config = dict(
    d_model=192,
    head_dim=32,
    activation='tanh_gelu',
    rope_base=10000.0,
    attn_scale=0.177,
    bias='all',
    tie_embeddings=False,
    lr_head=0.00744,
    decay_fraction=1.0,
    final_lr_fraction=0.1,
    doc_mask=False,
)
Each number is 128 + 32 x the weight over its row's rms, rounded and kept within 0 to 255. Layers, rows and columns count from 0. The size above them is the row's rms in percent of the matrix's.

# layer 6 MLP down (transposed), 384x192, rms 0.0325, rows 256-273, columns 0-191
size [108 105  92  93  93 103  92  89  96  97 104 104  84 115  98  94 110  95]
[[154  80 133 148 139 116 118 132 167 125  93 103  95 172 145 111 125 124  70 133 117 116 163 129 153 102 103  96 155 177  71 109 102 162 128 134 147 160 141 171 125 101 112 137  91 144 129 163 152 133 171  60 134 182 131 151  75 173 135 140 134 136 106 131 160 112 131 126 144 142 165 109  91 135 203 129 141 108 127  70 129 117 140 119 167 109  93 136 142 147 163 119 141 144 125 143 140  57  95 194  77 156 162 144 102 118 129 126  80 121 127  43 117  85 128  97 174 109 159 171 157 126 139 104 108 153 191 113  62 130 195 126 113 116  72 165  57 132 124 135 184 109 172 179 103 134  63 144  97 155 132 147 150  90 144 119 133  82 110  63 153 123 100 122 148 171 155 180 169  98  91 177 138  90 202 141 148 153 114  37 133 119  77 150 122  96  91  68  96 145 154 147]
 [109 101 107 109 124 132 169 105 101 132 144 155 168  82  88 153 109 124 135 116  97 135  98 154  68 115 165  94 100 138 166 172  96 163 147 177 128 182 107 164 121  77 185 141 176 124 154 116  90 110 158 146 120  99  78 106  83  98  71 114  83  83  10 122 167 171 101  74 157 131 164 144 153 148 143 150  82 158 192 184  98 147  94 114 119  72 100 127 124  83 132 156 129 176 101 137 149 143 110  39 100  91 199 137 135 145  88 190 111 125 153  77 130 102 107 101 193 132 122 147 166 138 158 134 154  94 150 130 125 180 186 139 113 158 219 120 130 157 165 127 136 129  92 170 149 138 150 110 135 108  85 150 146 121 133 154  90 152 172 109 146  92 121 104 118 103  79  99 106 117  88 141 103 158 117 123 112 130 180 125 135 170 112 165 138 109 136 111 127  98 156 104]
 [148 107 155 121 123 131 158 112 163 167  96 174 187 113 136 144 165 127 176 128 161 110  58 179 130 133  81 131 123 140  76 132 149  92  67 140 136 157 119 123 182 154 134 116 155 127  76 148 106 138 195 172 107 119  78  97 127 154  61 119 151  77 171 137  80 129  68 107 138 152 164 144 127 157 172  72 122 163  99 178 156 135  70 126  87 124 117 145 174 119 129 134 123 151  89  82 119  99 145 129 131 150 120  89  98 163 123  66 139 102 177 156 142  94 128 186 113 126 203 171 116 153 147 135 116  92 134  56 204 156 160 165 175 144 129 124 127 163 101 114 109 160 104 113 158  94 158 180 142 134  89 115  49 104 132  89 137 130 140 109 105 109 129  84 107 118 128  93 119  93  36  84 142 130 153 159 111 126 127 118  83 137 176 137 166 142 140 161  54  92 116 142]
 [180 157 135 169 153 101 146 136 123 125  85 110 135  72 144  95 129 116 136  82 120 130 138 132 159 111 181  74 145 103 130 107 163 161 133 125 119 121 169 181 134 124 151  75  93 117  99 195 105 138 146 169  96 160 106 121 200 110 144  94 128 133 168 163 119 154  79  86 125 126 126 136  50 117 132 126 115 142 138 195 161 135 128 125 106  88 150 147 132 106  82  74 114 154 234  98 152 158 126 138 102 103 133 154 109 143 136 123  76 157 167 144  73  89 175 174 116  96 102 182  96 139 222 104 143 157  89  83 124 113 143 166 172 143  66 122  80 122 117 116 113 111 165 201 166 165 111 175 142 146  83 137 131 130 145 138  50 123 142  97 107 129 150  70 128 136 103  91  71 141 187 115  75 118 140 164 110 133  90 159 126 114  61 152 157 118 131  85 103 134 137 157]
 [100 153 110 173 134 134  93 121 136 135  81 159 137 135 180 118 181 216  87 136 128 125 141 152 114 126 137 133 144  81  71 155 138  81 154 109  91 118 144  85 142  60 102 141 108  89 118 197 155 145 155 159 146 118 124 164 149 126 133  53 159 147 236 197 130 102 157  99 152 107 139 151 132 164 107 114 180 147 121 112 167  47 179  83  81 176  99 111 103 144  86 119 110 137 116  99 115 127 133 116 150 162  88 156 122 120 152 129 181 159 107  70 129 120 114 118 123 123 110 177 111 106 118 141 100 129 205  41 163 123 165 176  96 107 114 141 169 149 131 121 107 143  93 148  90  89 123 126 180  78 114  79 163 113 118 136 126 133 114 142 101  99 111 157 159 118 128  93 169  71 146 126  96 114 182 113 163 106 123 195 119  94 125 158 152 137 112 101 115 130 132  51]
 [ 70 117 139  90 119 128 121 146 129 131 110 100 136 133 134 129 122 130  81 132 140 152  86 154 127 161 109  73 134 158 133  92 140 126 172 143 138 110 156 162  96 128  78 129 189 123 132 111 142 157 146  53  75 144 149 125 140 236 110 135  96 160 185 154 140 114 165 109 182 101  93 150 105 149 141 135 124 144 121 124 154 143  74  84 149 133 114 143  62 120 133 146 138  98 139 131 111 141 120  74 198 198 149  57 151 184 162 123 109 142 162  74 125 131 163 128 125 173 153 110  58 123  92 116 142 103 102 113 179  60 156 187 137 140  87 154 126 133 123 100 148 157 116 124  56 168 103 103 123 154 170 101 125  87 133 146 132 102 120  89 154  91 176  85 125 162 147  96 206 102  92  94 123  85 143 131  90  77 128 138 167 174 157 120 143 109 194  49  92 163 150 113]
 [136 135 117 126 183 151 103 112 181 133 168  98 107 140 129 155  98  88 156 114 103 115 117 139  63 131  91 127  87 129 124  80  82 104 101 128 137 118 122 143 113 151  96  87 126 103 102 127 122 132 146 197 214 166  85 187 196  99 231 169 135 153 153 123 108 130 142 135 143  83 122 144 153 146  48 116 105 125 118 134 143  73  83 150 157 139  78 163 128 129 145  50  95 147 141 137 147 172  95 130  96  84 177 102 107 142 133  74 152 113 132  97 101 106 125  95 174 129 122  82 101  91 158 116 137 130 155 108 140  87 137 108 101 116 124 155 149  55 101 110 126 138 128 142 143 133 172  85 184 153 167 114  97 123 205 141 158  89 111 111 110 116 201 143 131 202 151 128 134 109 189  97 178  99 173  93 128 156 127 156 129 130 189  98  65 101 103 165 118 133 160 142]
 [123 183 166 111 157 159 118  99 127 128  83 193 105 118 111  84 155 148 150 125 145 121 175 120 110 123 110 110 117  53  92 159 141 120 113  73  77 175 130 130 113 132 194  64  52 164 166 200 137 130 122 114 147 174 108 148  80 149 137 144 179 118 104  92  99 128  79 146 140 129 131 143 200  89 160 106 144 132 108 163 150 122 169 116 195 175  84 177 105 144 132 142 199 172 150 166 157 103 164 114 156 124  39 118 143 145 102 128 152 187 118 188 140 129  99  95 116 126 136  67 125 140  90 124 115 193 145 136  87 114 124 138 149 141 137  66 132  92 142 104  69 146 131 107 111 100 122  93 106 175 125 164  81  93 154 173 161 126 138 103 162 129 151 102 161 114 113  89  81 111  76  93 130 172 151 144 140  75  92 139 178 134 159 142 141 124  84 125 117 109  95 104]
 [120 130 190  90 111  80 108 110 144  96 149 129 166 172 132 196 149 173  98 185 118 138 100 150  57 110  93 127 116 126 135 111 109 111 102 106 141  96  91 164  88 113  58 129  60 164 100 139 204 125 127 161 147  69 161 198 151  93  91 108 130 117 136 158 112 160 173  88 125 113  93 125 134  69 141 176  82 103  61 114  49 110 174 170 106 149  95 116 143  96  84 152 167 123 123 144 175  78 151 116 118 191  60 129 136 133 135 102 165 119 150 159 116 154  78 111 172  90 146 118 173 151 142 105 149 119 181 135 109 141 128 112 148 132 132 177 156 106 104  84 137  77 183 134 124 129 108  98 130 127 115 106 119  88 126  86 154 168 139  83 189 126 105 156 159 143 115 138 119 178 114 143 143 132 109 123 148 137 119 154 195 114 104 165 101  76 155 188 103 184 131 142]
 [121 174 132 172 127 107 116 161 126 135 105 100 145 156  90 127 205 121  95 173  92 143 137 130  55 129 133 103 127 148 100 114 150  54 153 158 150 111 124 139 120 167 138 150 207  86 122 112 116 118  74 132 101 140  88  96 214  76 139  71 167 122 183 147 137 202 150 117 143 177 184  93 113 124  79 145 109 145 135 140 132 184  96 130 162 121 141  86 159 150 134 149 125  64 119 150  95 176  98 124 132 143 111 136 133  40 194 174 142 134 107  79 107 161 106 171 134 106  99  97 173 171 102 107 135 148 137  97  96 150  89  90 110 103 118 172  79 160  76 190 160 137 161 164  92 131 110  76 102 113 133 117 121  99 137 172 116 151 145 110 111 108 129 129 100 118 163  60 124 154 129 133 101 113 157 181 101 126 140 157 125  77 151  67 170 132 110 164 139 132  77  93]
 [ 95 105 100 147 129 192  67 101 126 144 202 171 158 107 144 149 122  73 183 154 146 193  57 136 112 114 100 134 147  77 142  82 117  92 156  56 126 115  93 198 137 135 133 142  75 102 159 145 114 128  76 169 104  98 130 151  91  80 134 148 107 120 118 170 160 141 160 139 142 110 130  89  91 176  60  70 164 131 183 165 170 105 118 156 169 106 128  99 100  79 122 116 135 115 105 107 152 103 101 127 130 171 115 151 151  96 109 140 115 143 132 183 131 121 152 104  82 144 124 135 129 134 112 136  84 139 126 111 168 120 127 130 245 127 165 107 148  95 112 121 136 129  69 150 145 144  83 156  99 160 225 175 204 144 129 118 154 109 124 168 120  94 129 123  94 117  90  75 108 115 168  92 121 173 156 188 105  85 149 122 132 125 127 148 100 149 106 129 120 163 103 121]
 [154  96 173 125 149 110 194 129 102 137 142 148 144 106 218  44 118 135  71 150 119 138 102 136  93 107 144 164 107 116 107 127 119 126 119  91 126 127 140 122 126  61 178 147 146 122 167  91 175 165 175 145  76 152 110 137 100 112 165 136 100 142 146 108 155 151 136 143 114 121 145 167 159 116 154 110 126 102 121 161  93 129 131 159 150 147 105 180 192 132 152 133 121 152  81  98  89 125 147 182 135 104 150 104  96 137 124  99 115  95  84  79 141 136 165 112 177 200 130 152  76 140  91 146 170 139 128 114 164  92 141 176 101  72 178  49 117 148  94 140 127 136 201 126 165  95 119 142 152 120 199 138 100  58 134 104  62 136 104 101  93 146 124 141  77 143 144 137  97 115 140 160  62  84 104 157  64 103 134  81 117 130  86 197 108 128 119  94 161 140 141 204]
 [145 154 183 116 163 143 161 116 142 138 142 129 127 105 122 163 128 185 129 134 163 184 128 124  44 149 130 158  66 147 175 104 140 124 159 148 120 151 135 124  74  98 132  69  95 123 109 132 118 108  92  96 125 126 151  97 172  60 152 136 119 145 138 140 182 142  91 131 156 108 146  93 187 143 119 133  61 203 118 114 132  85 133  80 106  47  75 177 121 173 152 156  95 137  59 106 139 146  86 117 171  85 110 158  84  92 123 145 105  85 141 131 101 167  95 113 175 176 144 115 170 179 146 123 122 193 156 123 107 120  79 129 165  81 111 143  99  91 116 102  80 175 131 178 112 136 125 144 174 170 158 126 156 179 139  97 111 141  64 110 145 137 172 163 111  70 124 157 118 130 114 135 115 105 126 151  93 104 161 148 112 137  99  78 161  77 107  95 112 209 161 114]
 [114 103 179 159  98 182 115 136 180  80 119 136 125 177  86 118 115 110 143  85 112  96 127 112  99 118 128 110 156 154  75  81  96 127 115 135 112  92 133 146 155 109 150 163 101  62 105 183 150 112  67 126 169 121 120 132 143 124 104 138 123 167 143 151 139  98 137 114 139 191 134 144 148 163 128 111 125 122 143 163 195 137 172 136 114 159 126 104 135  88 104 109 108 155 108 138 137 130  91  99  88 133  99 170 105 115 190 168 160 164 201  80 121 164 108 118 105 191 114  64  77 123 196  95  85  97  84 111 148  68 127 193 113 136 104 116 124 166  91  83  90 115 124 221 114 160 128  71 163 156  94 126 107 156 114 168 164 210 138 126 110  84 169  71 123 190 104 126 149 122 117 103  77 105 120 112 177 145 165  83 140 107 164 152 154 141 147 106 122 150 165  70]
 [140 180 219  98 129 135 172  82  91 136 154 122 145 119 119 142 121 168 182 127 107  40  91 112  88 155 168  97 149 104 108 135 127  85 119 140 162 148 101 150  98 105  77  58  85 109 128  99 215  98 155 147 107 126 117 142 191 114 174 132  76 103 124 171 117 145 140 154 141 171  65 151 197 160 110 132 149 180 100 131 107  99 119 161 143  64  98 145 127 124 184  94  95 150 130  98 133 132  88 125  83 106  94 170 136 172 140 101 151 112 154 112 113 146 175 171 101  94 107 148 117 133 134 107 133 129  75 105 159  89 100 110 144 149 177 147 101 134  92 123 166  98 133 126 166  86 186  48 126  63 103 125 173  87 141  70 130  52 119 136 135 140 143 176 143 138 111 151 150 107 151 167 134 122 139 176 148 110 115 136 100 123 108 128 165 122 102 123 188 175 104 153]
 [147 131 102 115 160 106 104 121 139  92 122 126  92 133 132 128  72 109 173 161 184  92 140  74 119 156 185 130 189 186  96 121 194 110 122 157 177 100 142 135 154 138 165 151 131 184  97 146 109  91  93 129 187 152  97  74  89 108 165 140 150 174 117 100 101  96 108 176 155 113 172 128 113 115 151 163 193 174 152 124 101 154 117 140 138 151 142 134 100 128 131 183 138 137  81 162  99  39 144 170 116 131 112 174  89 140 151 124  93 139 147 131 163 175 144 131 115 172 151 134  66 136 129 166  92 172 142  90 110 112  75  69  68 151 156 119  82  88 120 143 128 139  82 107 127 182 126  94  87 147  63 134 138 121 115 159 119 108 115 126 146 162  99 126 126  94 118 186  78 127 164 133 150 135  84 159 160  82 103 130  91 180  73 176  66 111  96 165 151 102  80  85]
 [163 108  72 139 145  60 116 141 152 132 175 156 124  84 120 129 135 153 149 137 136 168  87 162 149 134 110  87  69  81 129 156 148 151 158 130  41 145 162 107 108  65 153 136 120 136 125 119 144 147 114 107 121 125  76 172 115 129  96 114 160 121 138 120 125 150 136 132  92 146 110  99 152  97  69  89 139 121 113 120 143 171 138  77 135 118 155  82 136 131 180 167 159 161  90  97  97 160 143 133 147 138 102  39 124  84 155 130 143 106  99  85 166 140 100 170 115 197 170  85 180 147 138 106 120 151 188 176 136 124  73 182  73 127 129 185 140  57 152 142 114 154 113  87 172 102 174  40 100 151 111 168 120  88 107 107 164 124 157 142  83 110 113 118 162  66 140 100 149 189 116 209 121 129 114 104 115 129 131 119 162  94 114 149 175 112 120 198 142 139 151 152]
 [147 104 114 166 159 121 153 106  47 149 129 125 131 166 207 163  95 123 158 110 110  43 128 124 108 140  84 125 108  76 174 152 146 151 176 147 107  84 147  98 143 149 151 110  95 158 100 120 110 128 133 177 133 117 117 141 146  77 109  72 141 134 137 171 134 181 134 180 128 123 138 184 101 109 126 103  59 194  81 123 118 160  86 143 118 138 137 185 132 130 111 138 115 114 102 125 157  93 180 115  73 126 129 132 133  78 125 110 185  57 122 149 172 137 169 114  84 123 151 105 120 161 112 135 109 109 121 151 105 168 109 121 150  77 199 128 178 105 122  66 116 111 159  38 142  76 191  50 179 148 131 170 159 128 141 138 123 121  84 133 165 120 145  80  89 114 154 161 134  98 181 109  94 134 134 144 145 130  95 161  83 135 163 156 151 168 112 136  98 129 156  71]]
# layer 6 MLP up, 384x192, rms 0.0481, rows 257-274, columns 0-191
size [107  94  94  93 104 104 103  98  98 109 105  88 104 103 102 109 105  98]
[[124 134 112 141 103 121 155 102  78 121 113  69 132 144 133 118 115 109 100 108 142 180 146 142 138  76  94 125 131  55 107 137 144 165 148 143 116 152 140 110 147  71 142 143 107 144  89  68 159 186 133 164 163 158 176 113 167 107  74 172 160 112 104  98 197 127  98 101  70  91 171 137  76 187 125  94 211 111 125 132 106 123 124 178 116 133 163 127 192 100 125 170  83 132 132 150 160 128 123 101  95 180 147 163 139 107 133 123 157 124 103 129 146 151 167 151 155  52 120 158 107 114 137 190 118  63 164 108  99 117 148 163 133  98  91 109 116 151 100 126 145  82  96 117 135 151 139 151  66 166 136  93 210 106 101 164 139 187 142 114 129 156 154 145 125 165 142 147 186 192 110 138  86 149 124 126 149 148  28 167 128  77 138  96  84 153  85 107 137 144 131  91]
 [133 151 182 129 153  91 115 138 125 199 154  85 158 124 117  82 130  92 175 134 125 123  89 154 130 215 103 123 123 130 170 132 162  70 152 132 119 124  56 129 117  91 181 113 149  64 118  62  75 165 138 146  55 138 213 102 136 113 164 122 137 107  85 184 186  98  86 118  90  55  91 151 112 107 104 136 166 119  93 112 144 169 113 206 103 183 122 142 111 143 144  75 108 152 181 108 110 155 126 155 148 176 135 131 123 123 119 140  77 164 105 145 116 145  92 158 172  74 125 166 110 191 129 152 102 140 134 110 113  76 109 138 110 155 165 114 138  68 113 114 128  74 156 132 167 147 113 146 163 147 167  92 174 130  88 151 125 160 133 131 123 108 115 170 112  95 154 129 148 120 183  83  98 147  87 126 146 132 114  97 113 103 109 141 129  85 115  46 118 138 127  99]
 [137  65 139  98  93 154 149 137 161  94 157 120 154 167 136 129 107 155 117 100 113 122  62 174 167 110 135 123 154  99 101 164 111 104  93 107  83 135 169  59 163 172 138 172 104 136  99  74 129 165 163  23 145  94 198  81 171 148  92 143  75  90  83 203 163 107  59 143 148  90  78  71 119 116 113 147 110 134 102 127 135 123 128 118 117 113 123 143 139 144  99  93  98 154 119 113 150 184 131 126 109 169 116 132 164 116  96 135 101 115 154  69 107 136 137 128 153 124 159  76 174 116 123 114 173 142 123 102 123 132 146 156 198 117  83 162 158 120  85 195 143 113 155 128 152 137 168 127  44 135 145 104 149 151 153 110 149 107 189 142 147  77 153 124 168 160 111 170 165 123 113 149  74 159 146 119 155  76 121 175 106  92 141  95 126 175 188 121 128 114 148 164]
 [ 80 100 144 143 128 114 122 125 130 166 112 110 123  95  96  84 106  98 153  35 174 109 181 138 122  96 173 107 124 162 117  74 105 129 136 149 172 149  52  92  97 186  92 140 117  91  69 109 142 101 107 106 143 134  89 117 168 135 141 121  96 134 137 107 118 179  97 110 182  85 145 134 122 108 132 145 143 133 137 128 165  89 177 173 122 153 128 129 102 134 156  83 166 156  56 168 138 141 125 120 133  73  76  91 116 165 174 108  92 106 146 160 105 122 154  86 107 106 117 166 124  93 154 103 150 175 144 165 150 184  57 105 105  47 150 154 124 143  97  96 129  85 212 110 189 168 128 125 127 115 137 131  95 142  85 155 113 206 118 101  82 166 117 143 169 132 103 129  71 155 137 135 158 109 139 174  85 187 145  90 130 112 126 162  78 131  80 104 125 169 169 110]
 [ 89 134 129 113  91 113 127  76  96 150 141 143 169 117 111  96 115 130  95 153 165 132  90 187 116 115 102  93 171  69 178  86  97 106 126 153 108 105 140 126 148  85 138 107 107 101 160 137 160 184 177 122 120 107 155 150  83 123 156  94  49 108 149 113  98  76 112 118 123  98 122 138 116 151 151 141 190 166 110 117  89 150 113 201  74  94 164 109  80 119  94  99 128 140  76 145  99 171 120 101 185 152 138  38 156 106 142  94 134 132  88 150 113 101 188  95 102 153  95 143 168 151 197 209 137 110 110 107 139 168 129 194 133 118  81 148 155  78 105 113  77 166 191 102  96 142 108 142 110 139 165 124 122 117  93 108 149 150 117 131 135 198 120 173 150 159 142 181 125 171 128 136  88 173  84 187  98 167 116 134 143  96 144  72 153 162 107 143 124 153 141 146]
 [105 117 123  81 211 149 160  90 143 127 131 112 134  32 105 130  95 149 102 101 130 174  83 149 112 145 158 107 111  62 103 103 166 141 131 131 156 158  51 171 101  82 113 136 157 117  94 103 151 103 175 140 127 134 145 193  70 174 160 119 128 145 135 131 121 116 136  79 127  91 168 178 138 200 149 166 141 138 138 135 101 155 112 126 124 110 182  69  97 145 157 144 134  70 138 154 161 190  81 115 142 144 190 151 172 151  83 131 188 125 188 133 125 104 108 148 111 167 119 106 194 122  63 150 126  81  89 159 110  99 103 125 159 166 145 146 159  83 121 139 124 143 185 147 126 116 158 120 117 145 125 154 185 109 164  95 143 146  96 166 167  91 131 138  90 159 144 125  86 119 135 113 176 179 100 145 137 137  67 137 129  79 119 167  85  92 150 107 158 125  63 135]
 [164 147 159 143  82  92 194  91 109  98  90 151 100 114 157 120 147 128 192 155  99 154 106 159 129  96 121 160  75 106 117 114 142  71 102 146 120 118 145  88 135 136  41 109 130 166 102 135 154 128 104 141 145 159 143 115 156 136 118  89  81  77 103 175 136 157  89 147 137  78 120 125 106 159 146  99 171 115 127  84 196 123 186 164 188 237 142  84 138 127 122 122 119 124  80 132 148 150 113  88  63  94  68 119  96 160  62  80 143 151 144 144 176 165 110 136 116 125 101 100 136  84 158 122 105 170  80 107 131 145  76  95 139 127 134 156 100 152 117 125 145 180 168  54 161 128  90 114 114 117 194 149 152 186 173  66  79 127 129 132  88 150 102 145  66 134 123 150 158 127 103  67 116 125 110  92 117 151 118  94 148 131 143 123  84 138 102 174 129 117 121 120]
 [147 130 150 132 134 130 128 124 128 139  97 129 128  93 112 134  64 142  90 136 108 147 100  77 137 107 151  86 117 134 120  78  81  53 128 134 128 154 157 166 119 130  78 197 147  17 188 141 117  88 104 138 127 130 106 104 157 143 124 104 111 140 134 150 105 179 104 114 113 150 114 107 158 152 168  97 124 135  96 113 156  95 106  95  96 178  89  76 166 113 146 137 118 176 116 148 120 132 224 132 151 194 172 155 152 133 147 116 172  81  87 145 126  99  91 162 128  91  91 149 124  76 169 181 153 165  97  61 160 142 161 118 142  71 117 148 143 112 121  34 112 115 101 101 163 139 128 128 111 143 182 117 151 141  93 178 153 125 112 143 121 107  84 182 130 161  98 144 170 167 100 138 103 100 114 173 122 130 113 144  91  72  96 127 166 173  70 108 122  45 158 115]
 [ 96 107 165  96 119 133  83 113 156 123 110 129 116 103  47 142 129 123  94 109 148 135  98 128 181 149  53 148 136 121  90  96 144 127 146 134 113  87 163 133 120 156 123 138 176  95 146 119 147  92 135 153 110 134 125 166 100 119 113 120 107 121 118  94 174 126 137  92 168 120 163 135 144 111 116  86 132 182 143 156 115 123 138 209 165 165  98 136 132  81  99 116 172 129 145 115 215 143 145 158 118 106  78 139 164 198 186 146 132 162  91 147 119 163 172 157  56  63 117 117 205  54 153 132 131  88 119 102 133 128 168 146  78  96 112 100 172 161 137  88  73 132 152 194  57  98 141 158  86 107 186 137 131 105 117 110  98  92  71 176 116 105 147 180 163 122 135 112  98  95 187  68 108 132 189 119 176  95 101 113 146 132 133 121 111 126 136 137 143 188 155 147]
 [124  81 161 162 140 110 160 109  58 139 146  89 139  93  91 100 132 140  99 126 115 144 111 163  90 192 109  81 123 112 104 123 120 111 147 177 134  85 156 164 140  98 154 100 117  73 126 117 118 129 156 169  56 130 105 136 168 102 150 111  88 144  87 137 192 148 151 129  68  60  61  94 102 188  93 106 156 117 119 111 136 153 152 161  71 140 120 100 145 151 117 115 148 153 132 130 154 146 186  57 141 153 166 155 171 119 118 153 124 135  83 153 161 142  54  99 117 127 116 185 159 140  82  57  90  84  99 176  91 106 169 151 175  88  92 154 147 195  99  84 140 165 174 139 105 113 127 139 134 115 136 123 150 121 109 129 131 165 142 114 142 103 139 125 137  89 136 105 140 172 144 118 104 113 156 184  88 121 137  97 206 106 121 207 159 137 116 191 110 164  73 164]
 [231 166 155 142  98 145  95 152 123 128 118  26 151  80  87 122  70 145 138 139 112 123 128 158  72  89 129  98 134 124 174 142  85  80 122 101 145  82 128 149 103 148 146 163 138 102 149 123 159  85 132 102 112 145  90 125 126 132 160 153 123 106  91 109 107 146 103 152 133 135 132 121 150 150  97 149 115 137  91 120  98 158 102 139 146 152 159  98  99 161 193 128 126 131 150 139  98 156 151 125 117  96 137  56 175 110 128 186 157 143 106 145  81 164 114 149 107 151 108  79 108  93 126  59  88 132 164 200 154 125  52 116 190 123 105 124 126  85 124  96 144 120 149 117 138 153 124 116  31  98 111 154 161 163  85  94 104 129  76 136 153 202 156 171 113 127 171  98 110 166 115 158 141 146  52 156 159  95  90 167 159 131 104 184 123 130 159 160  90 147 122  66]
 [131 115 114 166 117 132  88 107  68 100 104 139 123 141  71 126 128  69  78  92  97 115 140 130 141  89 140 144 131 129 147 128 153 180 111 156 163  95 148 160 119 119 118 183 104 113 155 144 141 129 156 114 143  79 150 122 137 115  95 160 152 141 113 160 119 150 121 125  95  55  89 147 151 153  87  91 154 205 132 148 166 118 117 124 149 127 186  89 118 117  76 154  94 121 153 123 170 104  85 188 117 175 141 118 197 156 133 162 138 140 122 146 181  70 187 144  90  63  49 181  84 171 123 119 113 141  74  94 155 128 131 153 134 118 140 131 178 101 176 167 113 154 116  80 110 126 135 138  56 128  86 179 184  72 138 105 153  50 119 116  75 186 112 166 160 161 127 141 134  87 152 128 140  98  84 109 119 124  58 100 127 136 150 210 111 130 161 167 120 126 137 123]
 [103 154 146  80 118 150 179 160  91 107 108 132 154 106 186  79 138 103  59 118 112 129 115  80 109 114 126 126 213 122 152 138 160 101  85 142 119 160 167 160 153 121 143 144 102 197 151  80 101 163 105 126  78 111  99 145  59 121  94 126  95  70 106 110 121 136 164 153 138 133 127 113 131 105  69 147 171 194 137 103  90  88 128 112 153 123 165 107  71 163 182  94 152 144 102 126 143 135 145  97  64 117 173 114 115 139  95  92 124 129 167 187 164 139 184  93 224  83 155 131 122  87  91 171  37 140  80  59 145 135 110 129 139 138 118 113 149 138 113 111 137 117 171  67 120  95 140 188 130 161 135 145 141  95 122 163 183 140 145 141 161 118 125 126 103  96 139 115  95 124 122 145 140 117 166 118  54  86  97 143 124 127 170 182 150 102 147 141 107 114  77 128]
 [ 83 139 149  82 153 115 116 120 159 120 160 197  92 101  96 111 118 115 143  80 135 139  85 107  65  42 102 159 179  91 117 158 189 101 149 177  88 136 132 132 138  73 156 156 121 175 110  69 143 114 146  95 175  93  45 142 141 106 139 152 144 106 102 144 123 153 120 124  98 130 180 137  94 146 118 131  84 149 147 114 152  83 182 182 113 149 132 152 144  66 120 128  97 100 132 110 137 144 141 131 185  80 112  80 157 134  64  85 134  74 153 156 106 135 122 144 181 133 134 125 153 148 143 167 122 122 135 123 105 142 138 124 162  78 119 169 127 110 135 175 108  78 178  78 160  93  76 155 153 122 140 101 124 129 131 136 123 143  58 140 114 141 200 166 105 103 164 128  92 205 114 115 175 162 146 212 127  86 178 158 110 171  90 178 108 142 139 142 111 135  94 140]
 [ 84 179 119  92 173 101 150 117 141  69  65 136 101 123  95  88 148  80 140 118 122 149 112 124 104 122  79 118 108 134 130 129 151 108 109 162 147 136 159 122 175 172 129 148  97 161  93  98 142 136  56  98 100 171 131 159 145 174 156 128  77 108 105 158 161 178 143 102 126 146 114 173 168 118 115  96  86 142 113 150 127 116  75 112 135 122 117 143 202 114 216 145 105 139 173 104 120 124 126 112 104 143 140 109 180 146 139 129 130  52 124 138  70 158 113  58 105  86 131 106  81 115 164  83 168 141 104  87 140 152  93 157 134  95 116 148 113  81 132  83 206 107 139 185 146 131 113 126 110 133 126  70 157  96 156 137 167 113  87 136 124  83 105 157  83 140 166 126 105 171 153 155  94 159 150 159 144 149 115  92 161 200 152  85  56 114 120 215 130 137 106  58]
 [106  70 114 132 133 136 138 140 105 110 136 129 110 107  63  79 174 104  86  86  65 173 149  83 145 137  70 163 171 124 139 130  78 159 134 139 167 127  89 112 109 144 133 205 109 154 159  86 137  76 107 145 112 124 195 121 125  80 129 143 114 107 127 138 120 110 134  70 122  99 156 102 145  96 155  84  99  96  83 133 119 141 124 151  99  88 138 147 110 118 193  82 136 179  97  95 118 171 136 143 167 207  89 116 189 135 147 148  65 140 167  91  71 142 127 148 166 138 112 125 125 133 181 162 186 139 127 133 153  88  76  89 125 100 138 158 126 125 152 100 143 118 159 122 110  90 171  93 143  82 155 144 125  97 105 139 188 147  87  81 168 145 143 161 150 138 191 174 134 100 180 166 129 146 168 131  77 110 151 120 172 102 184 151  78 196 111 153 117 157  68 135]
 [116 163 128 143 142 113 143 163 149  89  66 158  92 129  80 100 137 143 134 142  63 149 159 145 138 147 106 107 134  83 168 104 178 153 196 125  95 158 171 140 164  90 136 161  63  88 151 144  79 128  69  80  86 154 125 160 114 178 142 130 136  31 100  88 133 128 169 121  60 138 175 113 106 141  83 185 161 121 229 158 121 141  95 153  45 152 146  65 147 108 118 113  96  94 109  94 120 131 117 148 119 151 139 134 180 114  94 103 157 173 134 119 112 100 125 184  80 107 123 138 140  86 148 137 124 114 166  85  99 122 138 122 158 103  82 121 134 135  91 168  99 102 181 126  91 163 111 117  87 119 120 173 129  76 104  97 114 114 152 158 117 130 162  91 121 128 221 160 106 155 104 133  96 127  91 131  82 149 146 130 142  78 136 121 105 120  91 116 153 176  91 118]
 [146 137 166 134 136  94 161 130 121 139 175  96 101 150 114 139  95  92 134 102 153 117 155 129 118 124 108 145 114 142 152 184 146  75 100 136  73  69 105 177  10 179  92 122 114 162 123 115 157 101  90  66  79 159 173  99 169 186 174 127  91 113 113 121 167 183 148 150 159 136 112 123  74 106 141 119 172 164 176 147 112 131 162  97 114  98 140 143 189 108 184 122 137 170 138 113 159 133  95 111 112 124  77 128 160 150 141 115 122 136 115 104 178 150 111 152 123 169 128 103 139 131 146 100  89  82  93 111 180 132  93  30 156 154 131 146 158 137 129 175 175 148 103 125 122 177 143 168  95 129 110 178  85  84 103 150 111 107 161  58 183 112 130 174 178 156 165 208 125 128 162 103 117 164 133 102 125 120 112 108 161 109 155 127  52 101 126 159 142 127 108 141]]